Each number is 128 + 32 x the weight over its row's rms, rounded and kept within 0 to 255. Layers, rows and columns count from 0. The size above them is the row's rms in percent of the matrix's.

# layer 5 attention key, 448x448, rms 0.0378, rows 214-318, columns 64-127
size [146 146 141 142 145 143 143 146 154 140  52  63  71  61  60  60  71  69  88  66  71  74  72  82  82  92 100  93 115 132 136 135 143 141 141 145 140 139 151 145 148 142  92  93  92  97  96  92  92  97  94  97 112 112 111 106 118 105 103 103 104 111 112 106 114 102 106 100 101 101 104  97 101 106  85  93  93  98  97 111 102 100 108 113 105 102 118 106 110 104 107 109 107 104 103 102  95 100 102  96  93 100 100  95  97]
[[115  90 157 162 132 100  96 118 133 131 147 160  86 179 134 142 117 116 127 119 149 109 138 135 104 140 149 101 185  86 124 217 161 131  97 136 158 151 156 112  81 156  99 172 140 135 124  68 128 148 161 146  81  92 176 136 197 131 131 191 112 205 139 109]
 [130 139  47 108 163 144  97 133  95 123 109  72 130 150 149 139  53 177 132 182 153 171 143 141 192  99  91 119 127 125 139  71  65 165 112  81 136 149 105  79 126  85 127 151 165 166 124 141 142 122 117  31  90 176 107 138  48 160 140 114  71 108 122  74]
 [131  84 150 126 133 133  90 136 114 112 157  96 113 109 153 173  93  89 115 127 103 112 121 112 151 126 154 154  92  91  97 135 189 168  55 152 188 141 101 155 155 171 154 147 133 138  64  84 130 123 137 105 117 149 127  88 117 104  32 147  91  89 136 183]
 [136 163 153 121 128 105 145 129 117 137 183  83 170 113  97 136 167 139  96 110 110 107 162  75 163 136 134  79 127 123 167 105 103 110 156 111 151 125 164  93 118 121 116 104 172 156 122 161 126 115 159 101 102 142 118 141 131 173  71  91 145 114 155 151]
 [ 89 133 150 167  96 147 136 136  80 182 108  41  83 133  86 124  99  94 109 107 164 186  64 124 123 142 146  75  90 107  73 102 109 143 109 105 102 118  74 102  99 101  99  49 113 117 137  97  78  97 165 116 153 140 177 137 162 101 137  66 112  93 131  84]
 [108 172 143  88 111 131  88 111 170 120 105  84 155  92 114 167 133 146 154 158 112 131 145 124 128 113  92 147 148 110  95  82 177 142  30 122 162 102 137 113  99 126 100 120 168 120 142  91 131 100 120 117 136 154 131 143 155  70  64  81  87 152 183  97]
 [ 55 124 123 110 182 112 122 119  95 130  61 144 103 125  98 168 112 173 115 150 115 147 130 150 137 145 104 173 204 128 134 120  67 138  33 154  80 150  68 121 110 145  80 118  82 144 163 153 143 148 125  81  93 153 116 216 135  59 123 126 178 104 128 158]
 [115 147  95 128 147  75 205 138 102 126 111 140 126 103 138 176 106 164 158  99 190  69 117 104  83 108 114 181 145 167  91 140  74 171 157 208 115 135 104  78 135 138 171  90 121 162 140 127 147 144  48  99 182  96 126 146 146 107 122 116 121 144 197 151]
 [ 87 105 114  98 127 149 135 142 129  82 117 153 115  67 182  92 130 147 138 141 111 146 138 123 178 174 165 166 151 113 105 141 123 124 197 174 153 117 107 119  88  70  86 178 133 120 139  60 153 193 150 201 110 116 145  92 123 119 163 120 111  92  99 113]
 [134 104 196 103 201 132 131 191 133 185 125 132 120  99 131 140 133 101 142 125 132  85 180 164 174 132 127 110 142 140  79 174 113 143 113 145 166 101 134  83 111 145 132 105 124 135 124 143 103 100 148 124 125  98 135 129 152 135 117  99 148 178 119 179]
 [145 118 130  91 135 139 116  98 126 191 123 137 126 106 101  88  77  82 153 102  72  97 125 118  88 163 113 101 109 134 137 130 157 107 212 103 160  68 158  97 166 102 118  74 129 124  77 140 128 109 118 118 114  14 124 164 105 210 147 125 175 174 151 185]
 [119 151  70 143 153 144  96 121  90 170 112  67 100 122 162 145 158 130 152 212 119 150 184 155  73 123  92 154 116 151  88 125 120 105 112 166 145 157 109 158 130 205 112 167  51 157 116 200 162  92 113 155 132 134 141 176  91 139  80 135 140 123 123 125]
 [100 146 143 102 134 137  96 145 181  85 103  53 137  70 160 184 160 179  53 150  86 152 183 112 126 160 128 145 141 105 159 163  90  69 122 113 101 149  86 155 197 154  62  80  92 129 141 111 146 111 126 130 175 140 111 151 152 127 135 162  83 145 149 119]
 [161 212 127  84  92 154 111  79  93 161 166 159 113 127  83  78 124 183 187  68 127 119 140 229 120 181  81 121 205 127  99 175  69 106 140 167 153 105  51 170 171 149  48 139 164 117 146  97 110 186  78 136 168  93  94 133 112 137 105 125 159 130  91 168]
 [175 164 167  64 146 113 112 133 134 125 113 177 156  90 118 115  76 140  90 104  69  90 182  68 136 104 144  79  90 136 203 117 109 131 148 171 135 111 108 108 150 123 103 163 125 184 113 132 132 151 126 125 197 177  99 152 134 110 109 135 153 172 116 119]
 [110 125 123 111 206 192 145 142 141 139 150 193  93 124 107 154 145 171 103 181 115 110 164 124 118 121 108 162 143 120 175 175 122 119  74 129 134 117 103 135 189 122 116 127 128  94 111 161 173 168 128 125 125 120 120 129 124 135 122 152  80 128 141 152]
 [175 117  58 133 155  67  84  91 122  94 128  89 131 134 138 130 213 110 159 174  95 183 114 136 147 124 102 114 161 160  73 139 140 125 158 122 144 143 102 109 144 127 126 115  98 201 171 196 105 138 151 143  87 127 135 143 122 117 125 136 168 109 110 137]
 [112  97 121 115 139 181 151 187  88 178 147 145  95  99  82 169 125 107 126  78 126  75 167 116 146 180  83 113 121 103 166 104 108 118 161 142 123  92 107 152 164 112 142 141 102  57  93 141 186 104 179 153  69 146 220 141 140 123 160 174 177 152  77 108]
 [123 163 133 112  91  85 162 116 110 120 169 102 139 161  81  68 113 124 143  95 172 112  96 187 119 138 161 117 119 129 139  68 113 109 152  87 109 168 150  81 141  94 151 118 160 111 165  54  85  95 140 105 146 125 122 133 107 155 199 144 152 127 106  86]
 [139 138  76 119  94 135 217  78 175 142 160  69 124 133 200  84 119 115 163 120 124 155 147 169  96  99  82 106  91 175 131 183 122 115 108 135  95 141 129 117  67  98  95 155 121 144 148 126 130 151 114  78 169 168 141  93 141 104  62 110 187 117 138 136]
 [145 155  85 113 121  69 108 121  91 101 154  87 170 145 146 155 214 145  64 142 128 125 121  93  93 118 173 132 140 147 149 120 110 111 124 106 136 209  95 143 118 134 140  89 177 149 140 178  98 152 154 152 121 111 173  69 148 145  86 155 131  91  96 138]
 [123 108 107 108 154 161  77 121 194 115 125 142  95 161 113 178 152 136 180 131  84 188 178  95 143 174  58 118 127  81 104 218 157 102 136 124 148 172 128 100 150 168 142 127 110 162 143 185  65 149 201 104 116 117 141 121  86 146 163 118 104 108 168 141]
 [ 86 118 152 101  94 132  83 118 134  30  81 179  76  78 173 147 155  86 137 106  53 160  81 148 165 109 134 132  79 135 124  95 122 179 161 128 147 145  77 142 139 174  95 147  65  83 147 173 114 118 145 153 148 121 171 162 125 131 116 105 129 138 113 131]
 [176  89  82 116 131 107 144  86 172 114  71 152 170 103 120  46 141 213  64 154 113 140 104 107 156 165 180 123 133 164 165  80 158 159 178 150 135 117 176 145 120 102 121 148  75  67 111  71 165 114  78 161 145 146 128  98 141  85 119 109 106  81 123 167]
 [134 134 121 178 141  86 100 144 111 104 136 168 142  90 142 195 191 107 168 119  67 152  97 104 116 161 137 130 132 119 121 119 126 160 171 149 158 119  80 120 116 183 190 164 110  74 158 133 158 104 163 170  89 119 133  81  89 157  86 122 122 143 118 143]
 [175  90 116 134 137 175 145 178  82 136  88 155 139 125 139 159 171  81 142 155  97  54 107 150 158  92 136 100  87 124 116 172 170 135 111 130 150 147 109 104 117 132 137 137 155 148 173 199 142  77  93 116  74 123 119 143 175 107 110 120  99 214 118 169]
 [136 146 133 131  82  98 151 120  94 119 139 157  92 134 132 101 113 122 113 102  95 161 124 138 123 142 178 168 139  90 162  96 145 125 115 168 174 132  72 107 146 163 147 136 145  79 119 147  91 179 154 142 111 112 160 104 133 151  73 172 120 115  97 122]
 [ 62 144 161 115 122 135 105 138  92 195 152 119 111 131  82 148 196 158 163  79 187  78  65 145 131 136 121 151 144  93 132 120 124  93 114 141 125 127  88 116 109  65 132 140  83 192 183 131 106  68 183 110 200 103 100 132  98  88 121 110 155 113 128 121]
 [125 160 150 109 180 159 105 167 131 172 195 167 144 169 153  83  81 126 144 162 159  81 146 172 181  89 146 161  86 119  94 116 148 156 121 133 151 139  92 112 163 110  99 120 143 141 118 110 164  55 139 112  88 127 119 144 142 163 116 163 101 190 137 140]
 [ 36 131 122 152 149 140 125 135 138 111 192 207 137 102 210 115 123 144 145  92 136 138 131  76  87 105 120 108 136 127  63 134  99 115  89 115 174  85 158 183 208 111 172 171  80 148 203 128 171 104  72 117 122 109 164 152 110 163 132 146 120 122 100  99]
 [124 116 110 138 132 145 102  88 218 114 139 163  72 184 157 104 133 154 142 120 162 161 133  92 160 108 132  85 136 124  96 154 126 179 135 114 161 121 166 165 151 188 110 137 158 102 174 127 108 141  91 175 110 141 138 134 148 147 110 138 163 147 107 160]
 [120 104 116 130 125 127 185 129 125 152 107 137 160 214 157 139 117  83 200 130  97 151 135 187 116  86  98 174 190 132  88 157 151 175 111 162  77 156 104 193 155 178 109  91 127 118 166 123 117 150 120 154  88 137 182 157 196 135  88 127 128 104 152  83]
 [103 143 165 128 177 135 120 149 153 124 141 191 131 137 132  94 169 155 163 126 154 169 114 171 135 126 125  79 134 105  85 162 144 155 146 120 125 158 105  78 144 177 166 126 142 101 118 111 166 187 108 123 143 143  43 121  56 127 139 154 143  85 170 176]
 [130 159  92 145 153 169 107 149 165 130 102 143 107 121 136 153 158 111 172  97 154 105 125 189  62  88 140 166 157 127 157 189 111 115 178 109  92 113  92 132  85 119 139 162 194  97 141 142 103  87 169 178 123 123 155  91 108 111 179 111 223  93 146  97]
 [ 95 182 193 176 111  59  98 156 145  96  81 144 144 189 130 158 117 153 146 147  69 184  84 103 182 146 147 131 111 129  68 140 172 132 156  88  75 130 141  99 101 155 116 138  96 113  82 147  55 197 105 152 153 104 156 132 165  78 145 118 174 119 128 101]
 [156 161 151 115 219 112  95  88 124 182 127 118 160 127  94 116 151 134 121 160 112 134 110 153 104  72  96 135  59 155 152 111 147 102 139 178 134 127  87 145 198  80 146 136 174 169 166  90  97 113 144 127 137 128 120 124  81  94 122 178 106 170  93  90]
 [113 128 101 120  98 131  93 169 165 123  72 151 134  94 156 130 114 125 138  79 108 130  93 109 118  97 109  74  99 176 133  85 147 140  83 100 148 127  72 121 172 132 125 129 102 142 105 109 110 141 123 139 124 114 153 135 144 157  93 129 113  99 135 179]
 [ 96 179 111 164 136 197  83 161 155 140 143 150 144 152 148 152 138 114 159 178 146 107 129 155 135 101 101 178 119 117 124 100 184 114 144  68 115 137 136 129 141 160  90  47 172 110 144  77 153 151  93 203 129 154 124 133 156 165 142  97 143 122 125 203]
 [150 104 153 115 121  65 179 113 117 164 111 130 192 111 155 145 119 156 144 146  50 147 136 121 147 130 116 125 110 132  75 112 132  36 183  87  95 102 113 126  92 146 134  66 189 122  60 148 130 110 148 147 130 159 136 110 149 104 144 136 117 137  93 162]
 [124 148 155 148 176 124  91 153 157  89  89  77 143 177 152  99 125 127 148 178  92 171 148 115 149 120 134 114 138  91 158  73 153 124 104 108  72 193 115  92  74 115 159 130 138 101 125 102 159 125 206 121 137 131 127 150 112 159 214 160 134 114 125  89]
 [ 90 144  97 145 137 138  85 107  87 123 123  94 161  96 107 112 179 114 100 182 163 177 148 181 119 128  85 107  89 138 159 163 119 110 145 109  46 117 122 120 169 139 145 141 112  85 128 131 174 134  84 125 133  73 159  57  89 133 144 136 171  64 125 143]
 [168  89  79 162 107 203 185 127  62 134 151 131 168 102 167 148 102 142 107 121 132 147 117 109  87 117  73 145 125 119 148  77 109  89 177 124 122 131 133 121 108 171 126 138 168  90 165 129 107 146 132 141 106 152 141 124 124 116  97 131 165 129  54 106]
 [124 153 188 122 132 153 116 131 112 138 124  68 154 164  90  77  90 146 147 133  87 137 176 127 129  76 130 140 132 147 111 128  57 148 135 144 171  90 107 139  88  72 128 128  83 138 131 131 212 128 141 106 112 166 194  94 130 136  87 156 141 127 145 143]
 [ 97 132 125 168 102 131  80  96 102  80  70 119 129 139 167  93  96 173  87 189 106 157 138 143  71 158 118 116 138 131 148 127 110  65  81 133 190 150 100 145 146 135 160 189 114 146 117 135 132 135 136 111 100 138 122 102 132 150 127  71 154 149 120 158]
 [126 135 109 125 136 122 105 109 113 162 124 136 171  73 106 199 162 157 166 103 180 116 146 159 127 150  61 189  87 114 154 107 200 158 134 173 162 155  87 116 190 142 151 146 128 139 109 156 137 137 151  56 133  57 122 134 117 100  99 122 110 164 111 102]
 [126 145 111  72 140 156 102 172 114 131  74 147 124 196 121 184 169  91 149  80 105 165 139 149 157 127 135 106  92  97 181 145 182 116 139 173 135  82 144 128 200 101 118 119  96  84 142 163 157 132  93 134 149 137 102 217  83 139  99  67  89 138 109 121]
 [156 117 130 181 139 105 151  97  81 140 108  76  97 206 108 138 158 176 147 120 126 128  93 135 164 115 148 109 209 146 110 111 130 106 114 136  95 128  83 210 138 136 158 136 143  73 121 149 157 107  54 167 124 136  45 144 115 136 152  59 108 102 146 198]
 [114 173  90  94 112  57 132 145 115 166 112  64 139  98  84 152 203 112  91 125 130 123 157 114 172 129 126 126 186 190 159 111 115 142 206  97  85 146 120 138 167 127  98 107 126 159 106 124  80 127 147 113 174 177 127 155 159 142 139 174  96  84 150 154]
 [ 74  93 159 124  85 130 123 130 162 128 136 136  82 121 176  82 114 163  99 101 120 142 140  91 103 138 129  95  73 123  84 145 122 143 129 169 134 191  82 117 117 121 101 124  95  97 106 156 178 126 139 168 145  98 176 155 126 128 161 137 121 146  93 129]
 [ 90 128 191  88 146 158 117 118 125 110 180 120  98  87 153 164 136 117 188 138 101 196 136 164 160 150 164 109 103 162 197 188 142 102  46 192 151 151 156  90 176 149 127 154  98 109 164 149 163 107 186 137 120 173 146 134  81 132  94 128  80 117 175 143]
 [146 102 108 153  97 121  97 149 150  98 148 133 177 124 143 120 111 110 124 132 136 120 148  82 165 159 117 126 129  83  91 111 186 164 115 152 159  79 129 133 148 149 101 139 101  82 119 148 162  96 189 155  90 117 150 112 105 121 152 101 134 137 140 116]
 [ 99 127 175 129 136 187 112 127  88 148 112 109 139 103 127 179 174 170 209 143  39 121 140 144 134 127  98 171 111 145 100 119 143 126 140  62 121 103 151  88 145 111 136 159 154 164  96 126 146 136 173 168 137 130  64 146 160 116 148  73  88 141 146 132]
 [114 149 186 115 136 112  95 101 181  69 130 200 121  90 117 143  96  92 169 103 159 135 113 121 120 114 153 145 149 136  66 109 114  98 141 196 150 140 134 165 172 136 163 163  86  80 136 181 174 135 167 133 103 149 128 127  83  81  81  58 137 180 137 137]
 [131 131 146 170 111  49  94  86 141  98 170 120 108 113 100 113 140  89 146  77 148 117 132 131  93 181 121 146 130 167  96 148 162 139 148 125 144 215  96  54 178 184 130 126 126 179 160 168 169 107 158 129 157  59 123 139 110 105 113 146 116 115 103 125]
 [113 155 102  87 101 113 151 185 155 109 173 186 100  83  96 104 126 168 173 132 128 117  70  96 109  91  56 106 147  77 108 174  94 148 126 100 131  74 180 129 119 182 124 128 130 166  96 119 162 189 114 179 155 127 132 104 135 130 143 107  99 134 166 119]
 [ 94 154 138 129 192 119 136 169  88 195 118 118 120 108 156 165  79 115  74  98 141 190 113  85  85 109 179 121 101 149 157 136 184 198  79 173 116  88 106 104 179 111 101  83 131  58 113 126 102 132  92  99  80 120 126 138 113 117 105 109 135  82 155 101]
 [151  90  83 140 141 148 169  81 181 177 153 142 165 143 165 137 127  76  65 129 110 116 112 144 120 103 112 145 110  95 142 128 154 118 122 181 150  94 124  72 179 118 153  87 120 119  73 139  73 115 130  71 141 133 144 179 149 129 152 159 133 134  98  94]
 [133 175 166 101 110  96 189 130 122  69 131 149 139 107 185  90 184 137 187  96 113  92 127  86  89 145 105 140  97 102 111 117 143  99  78  95 106 199 132 139  93 100 124 167 169 192 105  93 159  85 136  78 142 176 136 123 128 137 110 148 168 149 153  80]
 [ 98  99 147 187 163 125  91 151 158 102 123 152 107 125 129 160 115  91 151 134 121 119 172 180  93  63 108 139 153 116  61 116 108 108 102 150 118 151 135 107 102 170 122 139  96 149 168  90 101  95 100 161 125 120  75 138 117  89 114 100 123 115 107 140]
 [167  71  79 122  97 134 214 134 146 120 143 137 173 107  98 131  68 125 105 163 106 153  88  69 102 106 139 138 124 130  99 159 100 105 188 110  94 139 114  96 113 157  59 118 197 146 114 105 164 171 120 109 180  75 134 152 190 142 118 170 148 125 131 175]
 [122 143 158 130 127 117 120 175  84 162 123  91 168 122 127  94 103 197 139  93 134 104 118  78 124 167  94 180  73 114 152  78 132 138 168  77 156 100 200 128 108 113 148 147 111 134 177 153  85 103  93 182 190 115  77  91 144 175 127 140 114 144 173 178]
 [104 154 108 164  98 103 121 163 140  78 146 165 125 187 156 165 170 115 152  60  97 113  64 109 114 146 118  87 122  76 108  93 132 144 168 155 184 136 174 158 134 101  82 176  85 134 107 164 154 119 170 136 150 193 143 104 123 129 130 112 169 161  39 154]
 [100 163 164 152 128 145 140  95 166 135 138  78 150 128 136 143 111 117 125 154 115 164 156 119 146 136 141 154 179 120  84 184 181 179 145 103 142  72 119 143  80  66 143 124 132  77 149 152 164  89 128 171 100 157 168 180 148 129 139 113 194 125 157 141]
 [106 115  85 182 143 160  85 110 144 104  74  76 171 130 167 113  95 160 128 108 120 139  95 121 133 208 162 151  84 120 123 149 138 139 131 131  54 155 131 124 117 167 127 113  98 147 166 149 206 134 163 103 149 126 188 190 129  81  35 146 112 126 189 162]
 [136 139 144  88 161 118 144 134 179 126 141 129 172 104 116  71 149 140  83 180  97  63 134  94 126 152 117 131 145 143 125 111 128 109 221 113  93 112 143 112  93 100  52 123  97 123  96  88 112 114 122 162 126 145 138 134 128 150 142  95 162 138 124 117]
 [116 103 172  98 137 111 168  90 121  94 136 118 122 176 142 164  59 146 155 169 125 159 166 153  97  66 138  39 137 170  66  68  98 117 114 111 154 103 119 113 192 114 108 118 181 104 115 105  92 155 127 129 186 104 115 120  91 140 167  99 162 110 124 111]
 [185 150 153 129 123 134 115 102 155 114  75 151 112 122 133 139 180 143 119 143 120 139 157  57 133 141  78 103 120 117  73 101 109 153  72 107  93 162 122 128  99  93  99  46 136 166 129 153 141 154 160 149 170 142 145  47  97  99 120  78  78 146 117  96]
 [ 85 109 155 146 142 164 149  91 150 166 101 123 153 126  78 149 188 124 177  93  61 127 120 151 166 137 143 155 174 150 158 123 148 116 166 141 119 143 122  93 161 116 126 113 119  97  72 160 125 144 127  96 109  80 149 127  80  97 132 121 112 141 176 113]
 [110 106 111 106 120 111 179 102 140 116 189 179 122 127 116  82  88  91 148 147 151 112  58 159 171 135 109 100 158 134 115 148 128 148 148 170 103  85 177  93  60  97  93 156 103  69 141 121  72 115 128 151 164  99 111 108 120 105  65 153 109 112 122 158]
 [106 129 120 158 137 102  75 141 158 161 183 116 112 138 117 154 137  69 133 171 162 108 134 171 126 186 143 146 110 133  77  86 174  93 108 104 107 113  96 122  98 118 153 119  83 136 128 133 171 137 105 170 122 146 168 143 150  93 104 136 132 184  94 112]
 [136 102 142  95 103 112 155  61 145 107  69  99 151  84 154 138 109 159 114 151 178 133 165 185 159 123 166 164  91 163 133 150 124 168 127  47 146 169  76 122 120 152  94 179 135 121  76  93 168 135 198 151 142  84 120  79 117 106 153  97  90 156 136 138]
 [135 125 117 136 128 140 113 122 141  81  81 173 127 102 132 174  93 104 125 100 138 173 156 138  88  76 172 189 103 130  91 129 147  93  98  95 163 129 143  79 179 128 114  91 132 127  98  86 180  87 135 176 126  92 117  70 122 124 119  83 109 117 100 157]
 [137  88 156 193 119 159 122 160 130  94 213  78 146 114 156 109 147 137 152 120 133 122 119 157 106  78 171 130  96 125 136 100 202 103 114  94 142 156 189  55 107 128 179  94 108 101 139 122 121 180 163 137 111 125  85  95 110 100  92 118 135  99 154 155]
 [151 122 116 104 135  86 102 117 110  86 156  98 140 137 101 111 144 131 123 178  92 154 128 148 151 147 100  74  95 114  84  65 151 146 119 189  63  80 104 165 108 142 179 140 108 157 111 141 168 172 174 115 139 121 118 155 168  65 133  97 136 165 166 103]
 [ 65 150 138 102 124 122  87 164 162 167  57 141 112 115  96 171 129 117 124 169  92 181 134 206 108 214  87  70 142  72 144 129 109 146  77 199 168 191 129 119 113 121 135 136 113 136 182 144 119 119  99  92 123 153 104 114  88 102  93  91 110 134 152 128]
 [130 200  96 134  85 121 167  87 143 117 160 112 168 176 112 100 164 178  94 180 124  69 177 135 156 148 170 128  91 102  92 156  93 140 127 113 122 157 120  92 131 160 213 182 145 149  93 132 165 147 145  44 133  95 138 173 128 208 105 138 125 136 116  79]
 [153 176 150 153 189 154 150 157  85 102 129 177 121 149 102 137 159 131  93 195 150 191 127 166 144  62  81 131 148 136 175 127 132  83  94  93 112  91 128  89 112 136 137 123  85  85 151 161 153 140 109 210 109 181 132  92 121 185 122 103 131 143 111 142]
 [102 142 110 145 169 185 142 158 149 154 113 120 167  70 106 167 164 104 126 168 113 111 134 181 144 135 135 158 136  98 132 125 153 189 146 145 120 154 125  78 106 128 111 127 145 134 111 163 134 133 103 113 131 124 168 112 139  70 147  71  74 122 122 141]
 [128 166 181 108  76 144  65 132 164  95 157 176 103 129 195  91 119 116 158  87  92 146 128 127 189 119 146 147  89 118 141 155 142 125 162 168 137 159 111 111 152 166 124 196  94 129 108  97 129 134 154  93 174 145 127 115 135 173  67  92 209 146 181 190]
 [125 152 134 129 114  75 176 150 101  82 104 137 138 125 139 120 179 138 151 155 157 112  82 122 173 129  99 134 159 137 134  96  95 161  89  80  51 167 160 122 111 148 149 134 193 188 107  94 126 116 137  72  86 141 110  72  84  88 114 114 133 113 190 173]
 [ 67 148 136 130 136 171 136 103 119 147 148 164 196 135 123 129 149 124 108 125 146 121 133 137 141 166 109 155 227  94 121 138 201 130 140 123 199  67 131 104 100 118 100 183  87  79 103  78 114 105 157 142 107 158 109 158 106  97 137 111  95 141 109 121]
 [139  82 165  75 178 154  83 145 153 199 190 123 101  94 151 163  96 120  60  58 104 114  80 104 130  72 163 150 138 148 137 172 166  92  90 143 173 221 118 166 157 122 137  82 147 160 144 164  98 144 160  85 149 137 138 177 133 112 123 159 104 155  98 117]
 [113  98 146 124 218 166  96  90 125  69 111 157 158 166 150  52 149  72 141 127 136 134 160 100 122 165 130 158 132  49 173  94 139  65  78 175  64 114 161  42 117  86 105 134 105  97 155 107 160 108 134 157 124 146 163 111 144 130 127 105 137 109 101 129]
 [ 57  93 119 183 143 140  61  71  87  73 109 104 113 156 104 107 158  90 167 138 161 175 151 164 186 129  95  57 130 159 140 151 115 170 103 102  91 105 125 143 159  78 109  40 107  99 103 124 154 153 114 135 169 126 137  64  76 105 123 125 137  96 118 136]
 [105 133 135 151 101 101 164 129 110 105  96 145 133 123 116 118 116  63  69  67 159  75  77 107 106  75 141  99 167 115 127 179 181 154 123  82 156 115  93  95  98  73 181 147  87 112 101  89 107  82  93 134 105  88 100 163 139 200 141 172 138 105 146 137]
 [151 124 132  91 102 120 144 125 137 124 132 140 144 120 151 102 108  86  70 129 105 125  90  96 103 145  83 121  85 134 156 167 169  74 147 162 125  94 109 102 129 113 127  96 140  92 119  92  84 119 126 110 140  88 122 178 189 154  80 152 170 101 167 161]
 [162 146 138 156 100 128  97 149  99  31 101 135 156  90 144 137  66 107 105  68  87 115  49 134 168  87 152  85 131 142 100 116  85 157 128 101  74  65  88 111 160 134  79  37 117 190  99 169 137  84 134  75 191 119 127 108 121  73  96 114 185 143 120 136]
 [ 92 142 146 180 123  62 170 152  94 157 162  96 124 125 206 114 107 149 126 158 124 116 150 150 115 152  74 118 172 161  61 143 108  88 121 119 107 107 138 143 136  16 126 136 163  97 145 125 115 157  78 141 103 228 107 136  98 182 216  44 109 152 101 108]
 [124 169 140 114  72 118 137 112 167 147 147 129 135  93 123  84 110 165 121 146 154 111 116  91  71 151 122 127  89 181 157 137 145 141  90 107 157 156 143 144 170 135 136 145 117  74 124 116  98 112 200 115 100 159  83 118 126 125  74 172 119 158 161 121]
 [ 60 144 123 151 147 171 118  70 144  96 151 117 119 120 153 132  92 108 152 124 167 128 136 128 148 130 117 137 130 127 117 150 166 189 129 118 107 124 133  97 130 120 166  73 107 120 131 118  80 166 185 118  67 181 165  53 163 117 156 190  63  96 131 110]
 [136 137 114 156 105 165 155  84  70  55 141 108 116 196  74 181 178  80  98 106 161 176 140 161 180  94 124 126 162  98  92  79 165 175 122 164 142  65 150 188 152 124 137 148 157 113 160  66 153 127 186 130 183 103 177 122 162 122  99 140 144 123  74  93]
 [130 136 119  55  85 120  46 134 211 100 131 109 224 199  94 139 149 144 117 124 130 138 124 128 130 111 114 142  73  54 188 121 121 121 151 187 122  85 163 145  85 160 195 128 164 101 164 203 140 101  94 170 148  58 111 115 138 128 162 163 130  95 144 162]
 [136 180 160 163 149 147 154  96 129 108  80 113 103 107 110 172 145 148 189 162 154 157 154 157 105 159 149 160 151  91 119 159 135 111  99 136  95  82 146 150 142  84 110 134 109 129 156  91 212 175 107 106  56  82 109 173 155 123 103 113 151 110 180 153]
 [140 132  95 133 136 125 148 119 233 172 115 134 137 147 181 104 163 177 157 170 169  95 119  98 128 143 152  90 169 129 105 130 136 178 161  63 141 156 190 168  97 149 123  49 124 179 171 133 133  78 147 110  84 168 126  98 163 141 105 151 107 157 121 126]
 [144 156  78 138 125 129  89 127 165 166 182 146 156 158 154 193 124 174 133  99 206 125  91  88  90 197 127 143 100 168  70 127 162 132 173 145 134 188 120 144 161 143 177 167 162 136 162  94 146 119 131 114 175 144 118 147  96 153  86 136 145 110 132  95]
 [145 188 165 102  96 126 144 178 134 126 129 144 141  54 148 146 138 132 137 197 150 121  87 121 143 114  86 154 178 107 111  88 184 106 134 125  96 122  21  89 109  69 181 145 121 133 162 175 113 116 136  90 138 142  94 102 131 109 152 149 125 168  46 112]
 [120  83  99 162 133 128 146 142  75  95 100 155 145 113 171  59  92  96 128 131 178 130 121  95 168  36 147 109  81 184 112 119 104 104  95  97 144  82 117 102 169 131  90 140 134 128  50  56 124 123 118  81 133 136 157 157 126 103  84 144 142  71 164 165]
 [158 176 151 116 105 143 141  99 127 153 112 127 176 152 188 148 122 116 176 166 102 106  81 157 133 185 163 135  68 127 112 184 127 170 131  73 107 172  55 218 117 101  97  84 136 188  65 149 122  59 155  59 104 122  96 208 106 135 146 104 150 174 107 149]
 [181 126 131 102 115  74 101 154 114  73 122 135  76  86 130 128 138 167 113 117 100  52  64 153 226 123  76 207  80 103  89  79 128 110  96  99 160 146 190 178 143 124 135 121 156 120 151 139 118 134 173 116 140  91  93 162 174  52 165 119  92 118 132 137]
 [132  99 150  77 140 141 109  78 147 170 185 158 154 177 140 145  85 189 150 111  78 127 150 164 115  84 130 154  84 116  90 137 143 118 144  50 136 105 138 164 126 134 124 167 107 132 144 104  51 138  24 146 121 110 107 130 138 115 107 165 155 134 149 122]
 [160 135 109  92  91 100 152 149 133  43 156  96 112 149 113 204 136 135  94 159  90 110 199 127 117  85  65 122 149 157 138 135 138  86  82 137 129  83 142 122 107 122 122 159 126 124 147  95 113 134 182 169 151 170  71 116 141 150 100 100 132 110 191 144]
 [106 142  42 125 103 148 100 120 157 184  95 160 180  75 153 156  89  98  90  99  77 134 108 133 137 195  99 106 137  76 114 175 105 147 157 148 191 106  70 146 168 146 136 126 114 141  93 114 233 104 110 149 122 210 174  74 161 127 150  92 112 152 124 162]
 [112 197 149 100 108 150 121 119  59 130  80 171 107 105 155 111 160 133 103  88 135 127 175 139 161 120 116 124 147 211 138 172 115 168 179 116 126 112 127 118 128  89 127 143 131  97 123 163 133 127 163 162 194 143  88 182 138 157 105  65 133 103 123 111]
 [110 138 129 175 125 107 181  77 151 138 124 115 156 133 138 105 137 103  81 126 160 168 162 107 135  89 134 165 155 195 131 144 112 193 139 139 169 147 144 178 164 129 113 162 164 117 152 123 128 214 109 144 138 184 182 116 119 131 158 127 205 143  95 134]
 [151 159  73 130  73  97 130 146  99 160 123 105 152 129 104 131  99 117 183 100 112 133 105 157 188 147 150 101 123 119 163 163 150 100 138 140 135 136 133 121 124 201 119 151  80 142 124  80 134 168 163 191 165 146 129 100 127 141 108 110 111  91 145 169]]